{
  "num_attention_heads": 4,
  "head_dim": 64,
  "vocab_size": 8192,
  "bias": "all",
  "max_steps": 6067
}
Each number is 128 + 32 x the weight over its row's rms, rounded and kept within 0 to 255. Layers, rows and columns count from 0. The size above them is the row's rms in percent of the matrix's.

# layer 4 attention key, 256x256, rms 0.0388, rows 252-255, columns 0-127
size [ 93  87  95  95]
[[ 85  76  75 117 166 151 110 171 154 134 134  98  86 162 100 147 138 145  84  81 150 129  89  89 117 139 128 132 168 132 126 148 171 156 226  76 161 107 133 122 100  73 131 122 114 151 129 132 142  94  65 129 153 124 122 136 123 134 144 157 118 128 146  85 184 122 166 103 194 141 154 162 140 101 124 106 134  97 176 126 192 149 174 122 126 122 158 128 151 168 162  99 129 147 100 100 103  86 101 162 169  97  74 119 124 131  94 222 106 181 113 154 119  93  99 150 169 114  85 119 151  78 116 157  55 131 178  96]
 [ 78 135  89 130 137 137  74 126 112 143 103 161  85 114 138  92 140 146 176 116 108 135 132  94 106 137 149 118 159 128 142 104 101 110  23 148  75 174 131 119 159 103 146 141 138  66 123  84 124 138  83  88 103 154 117  73 186 100 125 120 138  96 102 204 168 102 141 179 125 105 122 114 105 137  61 164 103 189 106 132  90  96 145 175 129  90  97 174 148 172 114 118 150 131 101 130 135 178 151 178  93 100 119 115 139 146 100  75  94 133 198 153 117 150 145 128 155 153 105 124  78 133 113 143 119  88 129 147]
 [105 150  82  94 131 170  74 129 140 174  61 115 135 152 131 129 153 204 161 126  91 115 140  96  98 130 149 131 126 134 124  74  98 137  73 162 129 116  84 141 116 128 149 166 137 103 116 102  89 150 105  94 144  73 134 150 134 120 126 147 102  92 120 199 153  77 116 117 151  92 155 211 150 100 121 117 114 131  95 154 160  90 142 171  71 115 102 138 150 158 127 116 124 145 108 158 109 114 142 193 180 145 223 126 148 138  59  63 134 137 124 138 168 163  92 129 143 136 118 103 101 152  89 130 166 150 124  81]
 [160 130 170 100 141 131 187 109 116 132 136 144 126 104  98 162 125 158  99 126 178 128 148 171 171 158 143 130 155 138 133 121 125 104 166 140  90 155 162  96 177 108 112 144 101 107 137 111 207 154 150 127 128 119 136  89 133 133 108 136 148 104  84  19  53 173  78 148 128 116 115 137  74 138 133 171 121  90 117 132  93 177 130  78  64 143 131 129 119 124  72 177 150  98 115 111 103 130 113  60  65 113 126 102  85  86 143 198 127 144 169 131  89 141 152 133 114 111 179 162 167 155  87  78 129 140 105 171]]
# layer 4 attention query, 256x256, rms 0.0389, rows 253-255, columns 0-127
size [ 78  84  94]
[[108 115 119  66 132 185  60 127 116 149  85 148 105 129 118 113 144 202 138 108  69 181  96 104  66 129  84 142 135 148 153 159 122  83 133 125 153 105  88  96 114 108 144 128 162 131 113 110 148 150 117  83 203  97 128 120 148 182 108 161 187 140 116 121 123 108 166 134  91 135 144 141 136  74 120 109 109 151 103 168 153 141 132 137 127 173 147 112 140 135 164  83 126 103 149  93 148 129 145 168 173 118 183 146  93 123 116  89 188 183 146 133 138 141  99 114 122  77  94 153 115 135  68 105 142 102 140  74]
 [109 140 137 121 130 164  89 161  87 129  73 172 107 132  81 113 154 157 117 111 122 150 127 108 100 175 172 152 143  59 160  96 120  96 146 137 107 118 153 232  84 152 131  84 116  78  86 137  87 162 127 143 155 113 129 117 125 178 118 201  87  68 192  87 114 171 156 137 184 134 130 158 109 154 106 132  97 128  76 177 124  79  83 166  82 124  96 138  97 169 132 157  96 166 116 146  51 168 158 122 166 139 182 106  93  89 164 111 131 127 121 125 176 136  80 152 104 169 123 121 140 158  91 105 185 117 123  90]
 [ 61  51 114 100 100 146 142 131 162 160 149 163 154 134 137 102 128 140  96  81 155 108 167 139 117  95  90 119 181 139 119 174 151 129 110 157 132 130 125  92 147 117 101  90 133 138  94 153 124 124  96 162 111 128 140 155 122 170 132  93 139 147  97 118 144 134 111  66  90 100  96 136 154 114 165 111 167 121 168 129 140 173 204 123 145 136 144 103 159 114 123  92 135  82 189  95 197  60  98  81  88 129 105 151 136 117 133 169 145 119 109 171  91 133 119 114 121  69 159 136 130 115  90 175  94 159  50 151]]
# layer 4 attention value, 256x256, rms 0.0391, rows 192-200, columns 0-127
size [ 89  82  87  85  87  84  86  79  95]
[[123 154 114  97 140 106 150  90 114  88 121 146  87 125  92  82  67 161 112  87 117 142 154 136 140 170 129  93  98 141 148 177 120  76  92 102 129 148 162 138 107 131 140  85  94  66  90 197 112 100 146 105 156 105 131 182 168  68 114 145  66 137 158 147  97 109 131 159 154 121 121 107  64 136  98 141 189 142 130 125  58 156  67  77 149 136  63 132 184 132 108 106 236 132 109 151 135 190 192 157 102 136 124 111 111 103 137 123 146 100  74 170 237 116 166 115 161 119 104 166 148 137 146 160 173 218 117 135]
 [136 139  85 141  94 169 163 174 108 181 173 146 126 130 197  89 171 117 118 162 125 154 108 158 115  99  64  82 118 145 141  95 156 114  99 208 163 107  76 119 132 154 102 115 132 174 111 132 128 146  74 135  90 107 107  19 173 110 105 183 141 157  87 102 141 119  97 159 134 121 116 189 112 162 185 116  75 112 181 147 122 102 173 160 131  81 132  89 113 139 104 109  98 123 132 142  95  60 140 139 130 113 114  73 110 134 105 101 113 169 183 131  45 152  51  91 142 146 119 144 116  92 142 152 192 156 123 148]
 [111 136 152 113 127 153  99  72  82 115 163  66 120  68 120 104 166 209 170 124 103 115 154 149 110 105 151 132  99 126  76 120  91 133 117 242 132 119 148 123 171 173  38 149 184 152  93 161 134 138 101  94 103 167 168  89 139  85 154 124  93 135 159 148 139 114 159 120 110 153 171 163  93  80 130  99 137  83  99  83 162 149 135 107 112  70 112  98 144 172 159 163 121 173 127 109 133 138  83 139 146 136 138 170 190 155 108 147 144  93  97 150 106 105 109 122 131 152 113 125 153 132 165 129  95 153 148 153]
 [198 162 129 120 123 101 127 102 138  57  91 115 157 115 128 132 147 129 167 126 112 123  75 153  91 105 168 160 135 124 134 131  69 138 128  78 111 135 149 162 137 203  76 193 142 130 123 140 132 111 161  63 163 150 173 118  86 149  77 100 152 124 118 132 149 188 155 101 105 134 110  67 120 183 101  75 159 116 156 113 160  84 128 113 106 164 188 127 182 178  70 119 159 122 115 119 158 147 209  85 125 123 109 122  98 119 163 133 155  98 175  83 218  92 181  70 157 151 129 119 155 119 151 122 117 133 144  81]
 [102 171 115 115 151 152 125 173 117 150 147 104 141 164 135 137 206 107  96 127 125 121 106 121 106  89 114 185 109 136 143 147  94 138 108 139 120 133 141 146 134  76 125  91 122 121 123 168 103 126 104 138 158 161 173 210 106  86  94 133 136 106  76 115 125 126 213 145 106 172 146  88 139 140  69  75 137  81 167 143 125 124 143 187 131 126 130 174  78 107 128 169 193 156 133 131  99 155 134 146 154 151 131 138 168 112 155 139 160 111 180 150  69 133 129 140 116 127 126 184 173 148 166 114  65  91 127 141]
 [149 106 144 199  82  77 145 155 154 148 114 112 103  97  94 108 169 144 183 131 147 188  67 117 133 104 115  49 117  92 170  92 112 116 104 145 106 140  98 168  95 151  70 157 137 114  93  86 108 149 111  72  98 118  89  32  80 159  95 114 152 150 132 185 166 107  30 127  81 106 141 130 180 120 116 146 128 150 140 123 133 149  92 100 126 148 170  87  93 114 129 141 130 142 176  80 163 122  62  70 128 179 141 137 172 146 128 158 153 116 148  99 157 165 107 134 131 142 128 168  94 131 140 123 156 127 123 142]
 [127 104 182  85 151  95  93 153 159  69 150 176 133  53  93 188 126 108 102 108 199 113 157 172 135 129 107 148  89 139 158 128 165 135 117 104 145 160 115 125 155  78 137  94 148  82 178  75 142 141 114 113 144 138 184 162 198 174 131 122 132 137 114 129 126 159 175 159  97 152 125  77  92 154 105 114  90 115 106 151 107  48 186 126  57 108  94  99 149 197 162 141 113 156 133 125 178 171  43 148  87 118 122 145 160 108 115  99 149 124 171 143 100 156 165 158 102 145 124 169 170 123 158 189  98 102 148  95]
 [ 94 171 163 115 138 150 137 148 144 101 140 132 136 104 143 100 107 153 155 138 158 107 125 167 191  74 121  82 129 150 138 111 121 122 122 100 135 203 154 121 100 133  91 154 112 121  84 172 128 128  77 109 161 166 131 130 132 100 117 103  80 129 169 124 127 161 155 139  30 110 160 116 108 101 109 128 157 154 169  84 151 142 107 144 161 118  98 139 109 188 119 128 164 141  80  92 115 137 121 128 119 141 137 131 145 169 100 140 172  92 114 125  87  74  95 144  94 182 113 145 104 120 142 163 208 169 137 150]
 [104 173  81 141  53 132 133 106 114 137 155 119  98 113  74  85  98 132 101 130 163 174 111 140 160 151 167 141 134 119 142 160  83 126  98 143 148 132 167  87 132  98  94  98 142 109 140 170 116 167 153 134 136 144 129 103 147  91 147 144  84 144 130 138 125  85 124 134 173  99 155  72 145  81 124 146 203  91  81  82 175 181 102 107 126 137  57  77 159 190 142 143 191 181 161 130 136  93  89 107  85 133 113 103 184 138 144 103 129  97 126 104 118  64 181 130 135 147 124 153 124  94 141 127 177  89 156 151]]
# layer 4 attention output (transposed), 256x256, rms 0.0484, rows 192-200, columns 0-127
size [ 92  77  96  83  86  84  81  87  98]
[[150  98 151 198 121 167 131 180 192 149 102 113  84 183 189 137 126 128 124 147 134 102 119 141  85  51 113 127 173 112 140  65 130 183 133 139  87 101 149 137  82 156  86 172 138 133 134  95 102 143 112  79  83 138 140 110 112 158 135  68 117 108 170 138 142  67 133 110 120 159  95 172 118  59 164 116 118 103 138 118 186 139 140 133 138 139 173 160  85 104 157 152 106 108  87 150  93  95 111  92 128 151 109 144 116 158  99 155  89 100 175  95  82 136  84 148 130 139 146  37 139 117 119  42 149 152 123 135]
 [ 98 147 157  90 120  95 104 112 116 108  78 100 146 141  33 163 119 119 108  76  97 100 127  96 118 133 146 176 132 118 162 157  95 133  99  81 112 154 142 126 132 122 153 129 105 131 134 103  85 107 156 126 131 102 115 165 110 135 151 102 129 124 128 212  98 127 173 104  69 143 135  94 163 117  81 107 178 162 103 169 103 162 117 128 154 128 122 135 139 114  95 143 139 127 135  76 157 182 118 135 235 109 156 120 162 191 118   4 164  62  77 138 156 108 142 147 112 128 107 129  86 145 138 109 105  56 149  80]
 [151 102  99 124 114 131 134 129 127 159  97 227 133 167 177 124 102 118  94 116 148 139 133 113 117 139 107 135 185  98 197 110 133 180 149  36 147  67 108 132  60 106 169 136 116 138 131  56  93 162 151 134 139 166  97 164 116 172 137 139 179 102 118  80 135 148  80 103 131 167  73 136  89 122 102  60 126 164 157 141 107 155 132 140 124 128 172 148 156 130  97 132 155  84 215 139 111  82 151  95 122 105 120 111  81  89 204 107 117 159 118 110 162 151 114 120  94  50 176 120 124 125 113 173 174  74 101 138]
 [157 130 143 129 103 138 110  61 141 142 193 101  88 104 108 111 140 138 126 121 195 214 189  98 104 120 101 158 104 149 107 108 151 140 118 159 154 106 151  78 145  98 138  85 155  74 170 111 143 180 118 125 164 145 113 137 149 114 141 166  99 188 160 109 163  85 139 127  86 121 128 159 125 101 136 149  99 151 113 121 118 172 115 157 177  99  72 112  93  87 150 156 124 126 108 141 118  76 102 160  99 132  94 145 140 120 137 185  80 156 139 117 102 113  66  91  64  91 161 141  85 134 126 107 164 161 150 170]
 [141  92 146 139  78  97 166  71 114  56 119 123 107 144 126 143 105 126 123 106 177 123 150 124 164 125  70 127 143 146 133 107 127 150 126 130 141  92  93 144 141 151 115 176 129  90  93  90 132 183 119  90 138 158 118 155 126 125 155 143 125 158 159 153 147  56 112 123  85 139 111 149 141 150 198 126 144 184  68 116 155 168 140 108 133 133 178  50 185 126 152  85 112 141 127 171 122  88  95 121 157  87 193 138 120 157 171  36 104 110  84 110 147  75 127 100 148 140  85 117 102 116 101 127 211 121 100  92]
 [104 111 153  44 163 195 113  63 140 124 177 153 116 140 129 124 115 141 110 145 102  71 164 147 157 151 141 158 139 148 120 104 154 166 175 110 149 123 160 109 158 150 121  95 108 136 161 161 192 116 135 157 115 116 156 175 116 100 133 135 125  74 143  24 106 115 162 129 136 106 114 110 103  99 141 107 152 116 169 148 102 144 164 154  78 157  89 191 134 137 122 156 149 136 125  94  94 111 168 133  88 101 101 145 123  64 154 255  67 208  64 173 123 110 163 113  92  99 155 148 194 137 100 124  38 121 115 121]
 [171 139  97 197  94 147 166 166 102 106 145 116 123 141 175 104  73 131 126 139 106 112 150 131 141 154 152  73 121  74 106 144 104 144 162 122  91  83  97 142 124 109 172 124 128 126 125 176 126 147 176 132 123 152 106 126  90 113 187 116 144 132 145 132  76 138 106 148 135 150  93 162 144  83 149 166  96  91 120 170 168 115 142  83 165 174 105 115  92 131 173 135 147  74 132 145  54  83 162 151 161 112 141 140 130 168 145 158  83  91 101  85 125 146 133 101 199 147 176  72 116 121  51  57 166 106  65 158]
 [178 101 107 115 103 139 149 113 134 149 157  65  89 163 137 117 116 121 122 121 121 124 136 145  82 152 122 199 150 135 188 137  99 134 128 131  57  94 112 105  97 108 170 150 159 148 153  80 128 119 128 130 109  70 188 143 163 148 134 139 137 109 134 160  81  83 106 105 152 161  77 137 144 109 134 116 112 164 132 155 130 161 184 128 135 145 147  93 121  79 139 188 117  77 164 112 167 117 148 147 143 124 186 150  98  87 143  15 138 170  82 149 173 126 158 109 164  53 209  82 149  96 138  88  92 108 124 155]
 [185  91 146 174 140 149 137 153 120 163 106 159 185 154 181 187 125 135 132 105 103  82 175 109  97 109 142 133 157 117 119  68 131 163 151 117  85 140 114 149 168 143  86 147 172 145 120  76 136 127 107 118 130 111 150 129 133 181 148  80 122 120 164 117 149 149 105 114  81 148  91 243  79 179 130 135 113 167 127  65  89 139 183 134 122  93 142 174 130 101 112 148  93  96 128 108  93 108 141 150 157 120 117 148  57 111 153 118  81 117 110 136 167 162  69 101 167  41 182  61 170 145 111 122 138  95  90 109]]